Each number is 500 + 40 x the weight over the matrix's rms, rounded and kept within 0 to 999. Layers, rows and columns count from 0. Numbers have three digits each.

# k: layer 8 attention key, 160x160, rms 0.179, rows 49-63, columns 0-79
# q: layer 8 attention query, 160x160, rms 0.184, rows 50-63, columns 0-79
# v: layer 8 attention value, 160x160, rms 0.281, rows 32-55, columns 0-79
# o: layer 8 attention output (transposed), 160x160, rms 0.252, rows 32-54, columns 0-79
k49:493557515408595533482551422495392506383561413534397477412500478473553406458541452536501455526521552497546464493435625463522487507491610578565440457607455463493522558502480565524555498370464452453569527458452394531514592537479496533467485555
q50:469441530411475515482530505532448494467498477446482561489476440525461486380456542485543478495471523470460524419570689544540526520496496610485498491558472375522487513542495576533539525473463491472618392499536495552467429554497494543507611526
k50:526553519404450475492565460573419524474538493425501541565472436467566550350449486507526543495491418434410527461492633490505514535469475582534489505538497460534524493492490563560478481474473481480548411599512418448552500513589422519508517500
q51:579546527646482405510458544456489421402519569516478524468504533501561502461509424532479517447548429468514556500507560555482441499547571519403461482487500477572497471511505538474490550564517466592486434558531467544469473472534522437496516593
k51:547488531518423510449510523516588512388478450514493462474526535511476472477493348617523497513565382487467477491575472575492475501554538517365445474479485519482448558508480527506475590477470481574383455570401510584463509488545548458441527604
q52:563469553478447503499518499510499491498503521482435481436554523506503494489510542479429501489479632474446473443544473479570507549534528504550434422527498528479518526539517542536480463475547557432455555373610479489452502488510513527478512471
k52:511562588468468579554493475525507575566420510532509407433552498428514525460467541544545522490464465525470525521505492436543490633579517542495490470572539468403425465599518527520487508521574598512591610465476397504451586473468510513470546455
q53:515554463501495463435558559488486475444555467584449431504507540485550574493490501525533458499541534482462544445509461523546508445471527478505474465520492432437445519520475519557569451406506438532503494496464447511488512521424496522524509425
k53:506487445459501479537510431461484503428552542496460498537428560534476498530468498447528481554535564499558495548523512544530477533473461442466507453528516423476460513463443600583492493420559557504453482485477444562505527504545481563583524445
q54:522458481491571527346426545492479530463484498537404509438526546546583437427440505506492484516525506478464495515572476477606412508407521455503528538494465414432582493506448438523393489602442562468472423519557505473435626587520479515514413464
k54:542456501519520557449502581447447508475511589576359527513507490557563427475509465477477508542588557460439488519608445515521537586454512416461564463511457433534535482504502445532434457487427589476453522558600463464439596599464441539507474489
q55:509505485564473471507462482474517430529518522510454419462449540521444548404496512504445441525451507523535456521575459502566497540422491484495493508502542454480519460545445585570483533491514417493562508454540489533421520454456517515527480454
k55:498519510481465455469463497524564493537525458471452430412446448500518529460443572467544497550492419514542504469587512497547531471474546564568508496490540569513553422550424571521519520448472505450541575530542526608424495531433540529573472461
q56:502532535521395515477469528451493518526538476468441546492540497513536424502548560542528491505396514491442514489548410493384470455483508373504571552580538612526518482469509576496583501468515567483475492496528530526516559413509508514537430565
k56:529430565493524523553407498507471523502464525471532536456580449497548430512510535500488582481429514484419484589473560531460411458504555352480525510603466567430565512542521572470552471545630564521403442467521582451543541516421495478470569561
q57:411462524542544577531449464606465600503570547464458491510559494486493521447577511527461444606529503466484508517438464546490514593468557444438458551501516485463525586524459453491560488473532534505524471554603492550507545512483522527529501474
k57:465515450495528457532496529599550458523634479530497454438516549436476491418449548478502498485571507517488475527436433529472492566454533626446485541507569517463500535510540463429577463483491465473496434519541460495529515496544535527424496551
q58:478509516490441539474543569513527519494504476526519482538448484423498454430464477481536474525507495531507486520498547491449496533469487526521496561438444447559523468584526582602441521522530433559510522536551480544500491503472475515496546502
k58:486442417487531523393494500438474469558496393526473521476456527510522535442466503452539501540542497553481512530471507557557511435452543575448560450498498428540486465548497516556462518522486500571543451546473532556485445584474517461475537499
q59:513378530582513505459474550495526392570479554492469559502456509465529508516497530573542525517532529516476455561513504521489500470474568499500544526468442568535493479442503518459482499510495405462510494559512497539575508421464464419550546553
k59:594440527546487423436513477434525514563533490513482516447451456510545454493489586511567581503490582385492471559491494521433385444523566490541584520526417460524449464392469508514553493533515425504543420589581517544521528545548473445535570507
q60:476461533554501474539402546429468495548506555544504518458540499507545504596559408468496483442512583480533513480426422498559448490546443497547467482484459425542528487457502520454555556462471537530408461624449564512506484502490499555535458556
k60:446431510554373452518456557464448502516583530527528483441550482514504447546480369462523473470531505477527450487475425496497475466600484568529511416518463474569430431502550428481606523493483533508429532583395536529490495520438520528507467521
q61:531497483458560500532498512384567456466549518466523485518482512533444548503461450533476517553507516500461574490550429486562489525473491515563486421549587536413612543507521464441536483472509479469475518452570484463515543514500526468515475402
k61:519465511459511565507481537510491546537462501510468464480437516513462505514543487508459453545613482518439526431591413535588493491456493392493462438584440458472584561541541463481547511553465383437469567467494446498558546509450507463580489472
q62:532544547510519621472472518475518462478513465515419484496509472563448509564518399568522446486530561529537486569459428572455565435436546557455442532550440459543468520525501528555495471430605525493500450507479490468511506559554603525565472370
k62:448532525550536487509475518577495409472520419500431450492499493610429506578433467538556450462471541502556553528432489594512500473463508515460422437497483526534521507524519458552495509417591539446464401546452507455507555565443536594616503419
q63:548459523491538478509546545613480504484501525400459561470586518546572450613461515511479566550453544523428453532487456511514364460439449424479514543524486514473519486513490510429523497491616506595442544557476467510549509474477491479426583493
k63:515559409517520593575464562488558441556484513448470596458578457490492585565517590545503572562420435535422482487491447516525435481461556439512558554542546511507498514533534446477486499529470569585536453460421415542547552520453445490404559498
v32:460515464491447519469541541478507551507478517493519467516499485503463468471540404553437450488504518492484503544522560492465524532463501466479456481489501482474535495480563530494494536516484543548482513509448514510483494527455430495501504478
o32:531500569462559506511496476511487509532453424429520571487476493481494528494423537510504501526477496490475511481462485551543495522497458498540538512481502489497477515519507443514518463505540502483570501482536491477540506492546564518483495521
v33:487517489490503492524509544509529500523463579523503495547526554501530453504532465476505543502448468466448480512501562475520502509539477463498434472487464514456512463475542502493440466490522509508521501494454520518498508501487476466497580483
o33:490492455435587478482517465485474543491521463430474473447474439498437462505466515495490472553494509517500523513452446528484500527507517484444498500469523523484508528508449442543482526468495482506507442543513425504484509477522473496478461424
v34:481537566506472493547515529474486533508483553466452510494501530488453484504486486499450459495573471504495493514446558521492449541481480517503476484442432491499527497502500482493522534454521490494497503559527439497462504478540527494496485538
o34:520522473487594481506502471576507565519466512501475496521539534495533495497524543464496527545536540503533531500539481469490534536523542481471503527534589555502478490502495468494489513513481502569476556467494506461509532539487469479567492461
v35:532496478521492521552516515463490514510499502545457472480487440518525543540513523476565530557520521449533521504463494510510546514494536464425505518504500573491562526523493500529488517483542500477500557444512526491500450500463489439443471462
o35:453521576506485467494440471492487530443511533492567479494514537516537503473529426512484491431473515501484491511514494519508524486551492526586499522471526471514489459508489512512532454527434490493505475542496452501504553504561541587530494558
v36:463552488454553526471478511564522578489564552508485512508468451512540477486469531531526473480533510477479566508547457535475498545443462483465463538514503474462488481523495471522509479519467526515541497480483489516480464499451537478531510524
o36:551462508548592519505485543548472521462474488508559577503537529510491515507520511454462508483431459541498469487422529497510466432534538531511512496487502541530479472488516428499538505559447498508376492489455490454481486471470460480440501522
v37:492454518533485530458468506498549477505482484504475513526547537458513494513499506455512532424456492549478418500446551498439464541477521507489451538515458460471482508456492537494485521491475513556473478494454482520430507547493446539522510473
o37:497491503466520507502527463518448516512517502500475512484469521513476517468491490618505494566584479455496552489529474576539563538508512456482515438482530479508545526491513458526527491508547467502518515461489456495518507477449527501509509422
v38:504445522547478531576512503471516519526557446466502472496459494505492500492514593447479484453437509482501490476527537546466500497537518453535436508483538505498506498555505508513444481488484478507494483450540442532476503500499461525550460474
o38:553550494494462552470452523528494481502482508497547540499517511488562514504476458491501495523527451455490497531422510486496479495484500507482547444484464512564466454451496453512499540560516509511518482545495489463513446513521515494468530492
v39:586506509448469463519522506511471529473606466491504509539498470577497457503476498530469504495521556514492479388492505525502477485487461582476529502483531556450528474475530465517474494525519461554536571540481537478581537505528476491542562548
o39:444541520527566487503479468482501480538433514512487485500546542528515539548488491459501508486481497533510544567475534463492507530543488492545460497490459575504518500493439549477492505445491562472515496396520553507469440495491501490426497453
v40:499472480483490489531495525425481509509465492458545521443500434550507479491474471477493469509413474487508516470515465481528468535477522502440462561517461563491447504522498504495465524479482557510536530480505490484547522458515475446492480512
o40:474443519515512516485507456533469457493499475539492483466516569485493530495515519418497460508531548501449533543433519502439521456468487494542500506516553453540492488491505501511562431467501452492449454478491511498452457475495559516504515500
v41:468459559533502507433522507472485492499426486500439486497546472549503515551454444481458544484482517460530458491507473517529580504513538472517522571481475467514459498499471491518537460553563494513520490468479483481489519499526546467496451548
o41:506481479492477471542487467533528437541579509465533494519515498501454515401531534503564497513546468504489548449503470473504457489536498475449471476508552457508537512511500482497499468483505514475495514523524526492511468516469495508506514487
v42:549466476465457522480565476513487535512527498512492553502497489514597543489444522422502527494479482515500478606443534473453490527535503513478431496539439535520506535462532475513520483529457515509438504485494534496522452402522499525514490512
o42:502516480497519503448471515492534550559452494456493431488476546512432446494494468528461540497513510458483514490537469517514521508476459461499546528471496474526495483582510472527485507507540462493502480533510435487444545573521511466471517509
v43:482514536514506544500504510470484511498429532500505481464554511525466565496512453506483415470526500528456542577468517500497514477552499529541460475474459488420557468513492522475515518445538498506473459522489528531483486501433558498460535517
o43:494504439470535477454512464508516526488512518496519564482439495445551440466492579530495521509562483459550479466526509526486444522474514494441561530457511494525488503477510536543454471557468459546527521485535468463514534521546464503536467496
v44:515504440438493540493533503475500553487535488524518529522567504466477550423508510531453530503471515469498488493500472524501446494463503496485507469448494542529549521433508490497480498445464525498532476436558487576495500506544500521536500511
o44:519495524566481496505441492489475480515444495503518547464462535509474542641537491468507478495520520507491498507492487499467508542515499547545517480558432473465471498518504565470517511505535497507446497606479521479489518524489511486513519448
v45:465471485513500472475451529535513519557455453515488481489505482524504515502486516467499481499529490471544456499521530475506538526525494463473532483551442444486453484514526533450495533549479481507473534450534508561480495527537456548520519492
o45:452523496448510518543500471513494490489558517468521507488500525481485509491496490513507526503587490507502487471449472517486522505480479532541519490469560534509544527475498422550481480449484521504514463541439533473542482507506503477490490471
v46:476543471507503558487431462540537507536519466496464443517471499514478444507462462519504504498502458538514488491438486558511463477519473524489446461489503499500506517462508446427471520521498521509434492514524423473542492572503523491526516462
o46:522504497451506474497506511514475498505481486537556509507547528532497527495508512494535552458478493449496475528565483466527516487502500479506569492523527580519471500505527532547564528497515501519570490450464552533468474476484479507508521487
v47:534459495457514571538469457487495441517549526493525563460527454522482523501518528506449570492531546467451501508513479480496486424535466524510462407503490522449586471492463526484470561503555564484469496527502535505501478478471523476524497524
o47:485481471494508477447509518544498471486499507479492479502450554476556488492431544490545471525545477546555478534513561505490512556477561559455531515504415429523475503492506505531479467493475503475527446527472435474469519509490433461539529465
v48:499475487520531557481516557528521492492503503508500505492497476454487556472504510554494558506475533516476515454559495488483442527512445490488519386505538488492475491498521507521446454484496509546517529472484497483565536478533498490545452537
o48:494480497486458482474470446500483423502505488538496520472498505524486523539470491480437500516521515499542523537486452486497461526477510525491443527498475488494521544501494486429527527506547534454514491518459518535461569492433436500485531441
v49:467524529505494539506474479497534495439498538517530497514527476480495492495507480483496437543497483490483455509544489536483553479448487490529458474564458513514483475480490538522536491506499486456533516566533476542561452528501494479478456502
o49:523525521486470502494541511440500537549494516485466490466455514486514484524469527503491537467531482514512515463477471498556431516578477513530518536493494517527525539496533481493465516476451542545497516426491489496485543454564484507461550471
v50:560477475457515485469468500442479548471495510543514509466483476485450475468500451519530531508466467554472535506568542522494471476496511513533439489487492446524470466513517467508551483465450521474501523479507520497498475535561445504520513492
o50:443507562535466513536511503483485476502490480482465499544534510530493477570477553497453496500505451465514465522463423488480544513517482507489572522518456555489515517515462537438525499513523456478512528478474519554493506488464550563463499540
v51:493530426459504525490461443519461479553523561514524448513565493493504533479564468530552555541555534515497464459490523472429449502509508510511459515536517526472495478512446518445547545511504532519480509549488557546535494576464525454513508426
o51:502480551497493501521549504490523534429536457456482570472473539477511493506508531505484491475494454467504501521501475458550546508515473525522551506459483515497433507500519459534519472468461498454507480418443446489510476490480497513475485524
v52:480490474555500565478463485505513470479541514440566529527543528544481555458516509483470511493540484529479510511468489484468472459521512495489499474526492516519536446542487501486466489564527469548463518560466517452513485533523550494555445481
o52:517512486468502504505566477541516506497545529503494504528472483414526484495477575565500496543526554528547465514551534456538450548475489525494514581478549479481483555542498583584515549444499466490554543436567461533474499509494405509504562466
v53:525465512495480518520484501508498506509530507477456500455512457522481533502489477455536488550499459478441520470561484536531457515482482480493526546435548488441505515462544545532474556486559462495453523442500433480544494445499564497483486516
o53:475560513519544487489509455463495516533455506560494458535463523523521484513451522539505512477547539475488506504436561512476535468572479529530464459470451434533500400504505514506536469499419531494536508505465541501523504551488467506568495464
v54:536515450503528426538459438525459500489464485503485472466501518518494504478470479496471527449490497494525590513504515461513489509493462499530469540526506472518496523522482493493558482480505522522524531517474449498524520497510513485546478518
o54:480487519522482545444506563497556515519547522514515445503528471480518480513494509497512503477494518564495421519496491516507479488500554519465534507543469519513506494526495527537492521566501522551474482508497498481498471457476475510465495530
v55:518510526520468525511508493444508530416473510527496483513503556468506484502482494544481431555483479452483526507518508514466544528499476510507541473547541449538529521446530527461509496515468478538528454483479498569449506549524425453505479538